{
  "n_layer": 9,
  "d_model": 448,
  "n_head": 7,
  "n_kv_head": 7,
  "head_dim": 64,
  "d_mlp": 1792,
  "vocab_size": 16384,
  "activation": "gelu",
  "norm": "layernorm",
  "norm_place": "pre",
  "norm_eps": 1e-05,
  "positions": "alibi",
  "qk_norm": false,
  "attn_scale": 0.125,
  "bias": "all",
  "tie_embeddings": true,
  "parallel_block": false,
  "init": "normal",
  "init_std_qkv": 0.0245,
  "init_std_o": 0.0,
  "init_std_up": 0.0245,
  "init_std_down": 0.0,
  "optimizer": "adamw",
  "lr": 0.00043,
  "beta1": 0.9,
  "beta2": 0.95,
  "weight_decay": 0.17,
  "lr_head": 0.00298,
  "grad_clip": 1.0,
  "warmup_steps": 582,
  "schedule": "wsd",
  "decay_fraction": 0.405,
  "decay_shape": "linear",
  "final_lr_fraction": 0.0,
  "batch_tokens": [16384, 32768, 49152],
  "seq_len": 1024,
  "doc_mask": true,
  "train_tokens": 289200000,
  "steps": 9741,
  "dataset": "wikipedia_en"
}
Each number is 128 + 32 x the weight over its row's rms, rounded and kept within 0 to 255. Layers, rows and columns count from 0. Numbers have three digits each. The size before them is the row's rms in percent of the matrix's.

# q: layer 2 attention query, 448x448, rms 0.0419, rows 279-319, columns 256-319
# k: layer 2 attention key, 448x448, rms 0.0419, rows 279-319, columns 256-319
# v: layer 2 attention value, 448x448, rms 0.0358, rows 256-261, columns 256-319
# o: layer 2 attention output (transposed), 448x448, rms 0.0342, rows 256-260, columns 256-319
q279 103:134093071173105131107175130129154147095156121107101135130088108130185153157141167126146146041110122114094148136188138119093124115109146151157100110139090095107128121143118172105110080148174122
k279 104:133139177182087119117144139146078101095150173104126168106086086111138113146143116081150148115127163117103129183167078155132111122158107151139085107126076056126114095086128137082110124184121151
q280 121:082130153114126143152060130118140107168108142063162139113180104161166117074090146134104111187142166110165129094090135136176140178142116100091134137134099155136112125104158161126148193143109117
k280 121:103095071118143108134079118112132174132119123107143122096141156090091133110093152114035101134108148118112153121077133085083152126084118114099136140079137183116150181176127170126175141119107189
q281 097:122135199133115128130065111138072100157071148151146187120148140152107116096106093117095082178144112136133169142052150129151124140107090135102125157124187176157117116142120102137154131141083138
k281 094:115116097070182106115095072084179132103084080088104091162155171093114133140141153203122099177122097138151130111087154068094134124133127126117173092135182179143146155162123101159097122090169143
q282 110:234129119104125163082139117122156140120206132165172045162094124127159109115136157103157136134113114132109184167129207188129150075121143069148153145123097121114125182098124111084094148136162169
k282 116:161106093165135189087093144177092140085133158151174168151101130141202094156041100067117089126078099158119155083145093165178175106149131109123117126131110098150162147074063198086109165120081111
q283 115:105124140059139163139042099110157129165112156076210178124165170099117099126096162139098086177151115102104127105070122145146169167137117094113119175119147176100134128109143134112113165142072116
k283 113:143117053125167098104070124112104187165131083129145125128142134109121140103085187176087115133148083099118170089062167100093129111124147130116125126146137145135148161137117116115152105134116144
q284 107:182097111162102146095144111117095155109110157177141120145115086121159080135195119084180138088130073136054143116162090144112117056072145126182160099075140104136141087138050165138124125151164120
k284 104:141093189159119151133121112101086090074167187146135183118140051191156103127159126064154138142100177107144105104132128157157099091160103125144124139106123107154150137117116059110077132142134159
q285 119:096107112116111171134082122101180074157062140060162191102163134081115145152088163110070130167172171118123131084101139162144177165167173097110138132141160166121114123145151182146114175139102096
k285 119:125105079141153066130089133100131170130146097111145137121165133115113165095108182148078125116119147134131164093098158093058150132100119114046099127130110158126126162159155143097188114123151165
q286 106:109165195143124112123083136125111122195144152114171153131177127153170056095077157117113106198113152151125122055092118179216125150152128129133134094145148134116118125122129124113116126126106131
k286 097:118147073078186139130055132093166164098107103126111100130186152095085143110084153206080100138128093098147157114093155106109139131113132094114152137129163145100149190147110141127165127107134149
q287 107:108154123123113081143152184164132126134097167144135215103167133089109141158055148075086095158136164121082189137098097093164172118138102163112071114167145152075120105125159077127096097087154126
k287 104:126131062087154090130143167022135148111085123124102122164144140089090151091089124167086091085227144112116183152164117083048143149129114166106036110137134161123124170141154095106120094102198133
q288 091:160199175101149117091169195199090142111170159199132089169137095142125103092120114118140148127136148160140147164108132137144082092153048158098174155103102085145142092113144091087139109121138163
k288 092:146114101087160184125147119106165169120125111159129108193160173113131131118102090148119095118119123129177121135135147121169161128122150099134161123091181147143156145124101132139079175077108083
q289 094:131160167110134139090088132178102095164138122152136158092132138175081109138116110132101172179168118151137147107119121128137117155105126130113146109139182166120133119144098162108125169110177100
k289 103:145103125090207135147118078088166137104137086119140112142168149117126144101138165200140118206154116121167142093115135106104125135129104115099180091128138196110112161171149085128094107107163137
q290 118:081086085130092136153134157113116097122105194137124187091117138171102198147111118132108136115186109074116184147149124119111099145168119160099069101102102174135144112139151141113134137123134124
k290 119:110069114079149062113151144082186110146142079087087122155166165143106179142157168129147140092232100160135134158186142118052084142124153103079095076103126118113126123196166076106091098153204095
q291 112:222116174166111125088123052169090091106155145174152134148092115109141129104145118129102092136084072159121089171119163178162092121127095138121150204166158142150183131098131101115125135128061153
k291 118:153171103124145131130103095092143154178088119119127084156082128077155079175115108183148074108110104123142130103125171113174108110145196126129140087187188148123131153116131069119083153109195105
q292 105:151103098152097142158159147139110153043142118164130089133082134104141123157162127147152132047124110114086147174177133111082147132078140130127118167146119095117172135143129138114139076126135123
k292 098:155139170173088132138159133141090104146128172123116148132076075119118083183134132086171155161128154141112107157154074148127092115117101164156099114156138096132108070059102103145098134140148103
q293 110:137097122108121156061132143162118102173144173108089156107168087098138146153129156115105136150126129128123083102144152143145143156160166150182190108074119153139092126189097153111136153147178081
k293 105:111066121093201084104121120068160131135175083150108144126230110112128103124164157139126146148148135114175130099118125131099135156162092046098142112095112114113117164194089065103127106150179092
q294 105:117099093147109087138135114127167153064131091118171228114091129074141152167103135135080133090120152097079153118127100102099135158078135114168061124193136151109164164106144143118095089106157125
k294 103:122184137148058064105142144128096124143121173100147132082041096108114124131110128129135095100155146107066155154126094118115121122113142202126042088180128105114085087112115152088132118146134136
q295 115:198120170150170129063144103161132168128174097172140162138122134115156101137131155118138112129071104151097123124147112181088095092113135130140162134137160074117139169148072157094086101117150108
k295 114:149121107097175128103107107150128146101184156126132167112161068089171081152107091123123082102046116091110126111120127122172109116188116110153136164104135096122129150059049134126125105128133127
q296 114:195116116131121117140124182164103133113130163148100123086151109154129149177162114093118133077119127181145177134140125093147088071115094154075126124081160081156114134052157129137110139151163162
k296 116:141102170097114141143130154099157089136115109089115144163153138107145087122107130137081110152106116128179122154112156154149161099162080111087148141121139168139151187144150102145076174160130149
q297 109:111155175084146169113080123118118125171141147119142133121150127146127117106101165143109098208134146120152124109090123146134112173170144131120170111094145173158093125157121132142133187111091120
k297 104:131074067088201132108093114139183181143163066158119099145202143103140152121104189182107140150148129134148143099107136110121134142117149121129185147113151165119168152151129126160142117105157109
q298 101:139153110126113130093119101127088113119106115160136122075126141111061157171145095106115129105170074160147181186102145080105068140080104151070081137146161128129135054100145117130119135099157126
k298 101:147114145142142149126154084083141113109083104108107180195149189117158131143095147163144129166154137159164147114140154110078121152096167166156168102124189177145138135153140064137087150097126111
q299 109:148101073178093115098166135142117156076138099116108158107112121080149151177133134114103141062107123139105139152166099139084128111093128125140077123160116076137153114093135167116098084120153084
k299 105:129152170182093076115164113123091117130111199074158176080054111153155103144102102083141105110128152117117131175152115144104121141113173181131070090138123131134112098077114120080123149145128156
q300 128:204112102115114090136148175111145108102096149163134186126146149092144126145082119096106125087177188149116128158139122139176194097115093111141065126113082142124095165092169092104126133123135136
k300 121:160125123105117129133101221106145093134100148103101165135056136123121123078067164140116070076162128172134162144117128167109176113136057150108000136161102140139138157095142160104139120143102142
q301 121:222132132134149148054132094137125153140155118159138108150093094138175124134157152145113125114065074185127094120157162149149097099130135112138135160131177123133175164091096142101131105130128156
k301 121:191175144120146181151069123125131146168153109137139132157107109100186079116117157138121113117112105109143085087110161178221122105186148096192145168171108141109141155064084094128093120150124142
q302 110:165152097176114104096188129131136150103166087148106105141052106175116147132139108124176142038122081153092159134149140105097107131098122155135107084158136088127141128107124125152154041123208127
k302 103:112179192139089166130152133149120093124127165119147123102088128136148130142152123118154143152162118126118095174173083174155135145160129130160119110141109096126110093097139152114095114146119129
q303 093:085055106164109155146092108116062166104144146118108119129132088167186122125184097116136146077118137123081131098111099087098111126099110142156086120033083090135121092140127182137150129142144117
k303 094:106119205181099141161113125139092115128129200073135164094100105159142085170161112057124138126076185104128126155106116163113111139148098140128121149106096113131128101130144128102126190175100183
q304 083:176139161094093140114087088143085068157113153133136160054123129172075120099126127123089140189143134166150136095103138125135133161142119143121144145135214160100099114159143139142173144099076120
k304 088:139104115098201136133116081095194133140081049142121084153166147104161165094106169226120139136150111135131126121127178111103125151122153087106174126133142181122147175168171121143102117099153109
q305 092:126123065136136109129182114104183146100146101105117069138088139102178161169158138160129157022075111099126119141155132125101139106145186107153125130095060070139137149122129152132115129134102112
k305 098:151140166196092120126155162171079098124144181151117173091077079142158136143139118068120160081122143132097108141125125159166127113128136114156076196129112066146104072086123148100156116148081136
q306 094:048075078105146126183085135097172153115069126087125170122140157109106163134119152139060083140147165032090159092095091103084173129113186088115084153129106121120147147140157120134091075140067111
k306 098:111092123169082097108109140188063134107140155128093173122152100076105138086104105050141146104149157166080131122120105125111112088114092140079084156125097075127094130098166172113176105160099165
q307 088:057106099148143145143135141062177152109128138102107136164104120127177156118152154123162145095140132111120140130153133121134195079091132124124127095147073052118139137111145122157142092122092134
k307 099:126126133152105131091114171183077122095137212135155147082057083154135112129122100052100158070111148123079120177139112136141142124108100123178059153094102095149106094061131177101142136148061177
q308 118:040155107140119119125122119090167115156051121097092119163168149087089142161148121143100149104144084067102116091122100052090161116052157148142072115175131143117129094152125073148124093153201137
k308 115:097154219183093067164143156174065077131158138154138134112105111209101104118126104081096147133121144097143100087129130123117137133125099145165098130111085134151123107131133120065148101121063171
q309 100:149161181134157129101073141113062092201142155153113115135133099157141083107129138122130131206111139163145096120096132164158091117152089111137153108084147136147090101140114092115164160118094154
k309 101:106081079080211187115076116127220160118095082129113100160162170103154137094100150195092109132104139133158106126123184141129174135135151110163157120100149174119159186178116112138128175082131115
q310 097:098117145150079133061062076168105149164117143117160134095103159139091107155130101075075096169136071127126150127094128101094085188120133152111131179109176160128136054151137183117148180126086144
k310 099:145069107133179117126140067097125173128121084126132091157194139071127153109123138214128122175135136114166126111103159097107105134137175092159204108173172173143133134189129063120106137119174113
q311 113:189103132156110113132148071149050082077138109200096165119110145188064113131154085111144130102104080167127117148145146150113102103123101158122165172134176126167160137136106101092157108107077181
k311 117:169126186101136154123133122109163100161083114120114074150132114092150129168158113195166123144103090146149114152151161104168084137138147116116153127167171104117129155168154072151056126133203094
q312 103:108124160089144130103045122116131114175113163133152102151174148129094105093110127152099111174144101109135126139088133101161112156150134116100150169103170194103095111151133128120158152125100128
k312 103:109082088131172145114107098108164162138137065163112077170200176132131169104120167197117136194135117117157127102131142127106105096115116112151185158121153154162136162170132092153099131117125090
q313 115:130111086140095115165173177106076079085133158194083110135161100157072134129118087090151163108157129135108162167144079125113128081122083163100145102077067147122135123186169133150138151106126146
k313 120:118071109104120166114149183114119094091095147175059136130178150135141166163181094093162137121169155199115146214168105104089114124108109093103060116111129111123137084168169164174110166137145103
q314 120:167092151154148103110102085190079142103184079144149171072075133189167150095145137141122122142126099157150105115152139166141054186167133141145128171148195156141154150100097186118136106134102097
k314 123:171138122066116110132124063115182144155136082069139089134116143101134128135165162207156148158143089129118116135118110126134062121125187155122209105151158129080103155140113062134073127151192107
q315 114:056073107109173115121079157162145159144112166095147155146156081085166138157109190092065128127100156091103157082086121170185154102208080120147088177107090142103163131083117118086077155192124141
k315 119:104110111118104095078162177148097175151181190125097141117185132066101077173094089071084109076135124079105144110130095139128117101175073121099065135103110084103151141140095137128107128192127125
q316 120:110121166157149124201128055125119144139092126084121152169124083153191079094127119134165146158061176139120034115137119174191127128118140106171173131108095125138134133154101120152142169142068167
k316 127:072169111142111133124112135150080103142112172121149089077102108127118095101184093107105115112060141116116114120105135124198122136094119117108141157093119130121106117142145163140189173129118157
q317 090:096101071133123156145155107082185139085150115077139109125095112090112146115164120149112117066129081075099161127145125111054141132091151078117116159133106119128178137143129150151147099145134120
k317 090:170142181211084095076179127181072125119140137125136162095077075122134122195139139070141142120136135116086097134157111159124107118137147160160110141156088091147104082074136126119092104150082143
q318 117:127172107124115125126159151116186081170102089065179121087135155135082191143084137124092099124142162116170145130114154140177150164222149136067126114182130128102139171073197107116104127137109141
k318 109:179151066103130076137141152123166142149105044156130107148144166105114202118043135161089101085128073150113173126153154099125144148104132132093125150158119144075142108144146167089177075098137130
q319 103:169146138128178162092133140116139152129192118129114105147109093153205096109179166137145105120056107128134076111171138162110139076160149118166153085106126062118121155120129155114084095153160106
k319 102:146127122126148154143101147167131156095197154150168153108101064149152096148087137081103156091071125138105075100126117177223133077185110101174127174091101093116118100038115145115114141144085172
v256 094:183122121159144107050111112135120167142201094109195096108144132107148103100188101117097160089103124147087125085115111192111121077168108093149147122083173121107149115101124135128089136198164094
o256 102:143068124133137172170118125165129105153112122120112153122138090123184089126092098130158136173151175141099098163102160174160120141178147152106169110184185125031178113126084139110137148130077120
v257 093:146123165136147130130165126072177145099146207098163148149090115148143077126090184162135077143117140155136082159103124079112142132181147139133136135122126135128114143126136161193129181134152092
o257 099:122154138124202126196073104113143132158078141104150090120143094105110075134121142096139163201141146110156114181099147139150131134197077215159140157191149080095140133148154136155124073139082091
v258 083:121103074146101139141118117099071163082122154165136091120113109142085137118120117150170149138124128216118119165120147053115051123074138102118139147089116160124125119136113107160210132147125161
o258 088:111154146186141160120142108158109157116166118103112118185076111126075142130135113120134102114180148138185127143128117124094132116134106118140152162125162105143176067146143098162110111182155095
v259 072:126113096124090073187095103166081179139144117137144104161164145117118095077094138100109173123129077121128111098112080193130190118073109153078124171145113133150116114109103123130141085108155165
o259 087:100164188118076121127115116117127136094072110112207134104104186150057151187138087125147144160087129109137155139153201100162104116138152110095034184128162100181087095119187134086089119109036147
v260 081:127149109135155092148100101135099151119126177117139086153106127173165116101087118129117129127066103155086141115079098089113091118090129112136145107163125114152178153110124116104137096116112089
o260 087:097158183154150133157112126169131121119104131158120139143135122114098124195121082107124107202139171117130142170113157103133096105172123150165097181176181113100136071157176094105082095099060118
v261 095:108115105125108145121122153133105175119177189104151154170095050071121181161081132111179130176139160130099136146112129087099075144095116181116194122140112119138117137148153196205118145104162105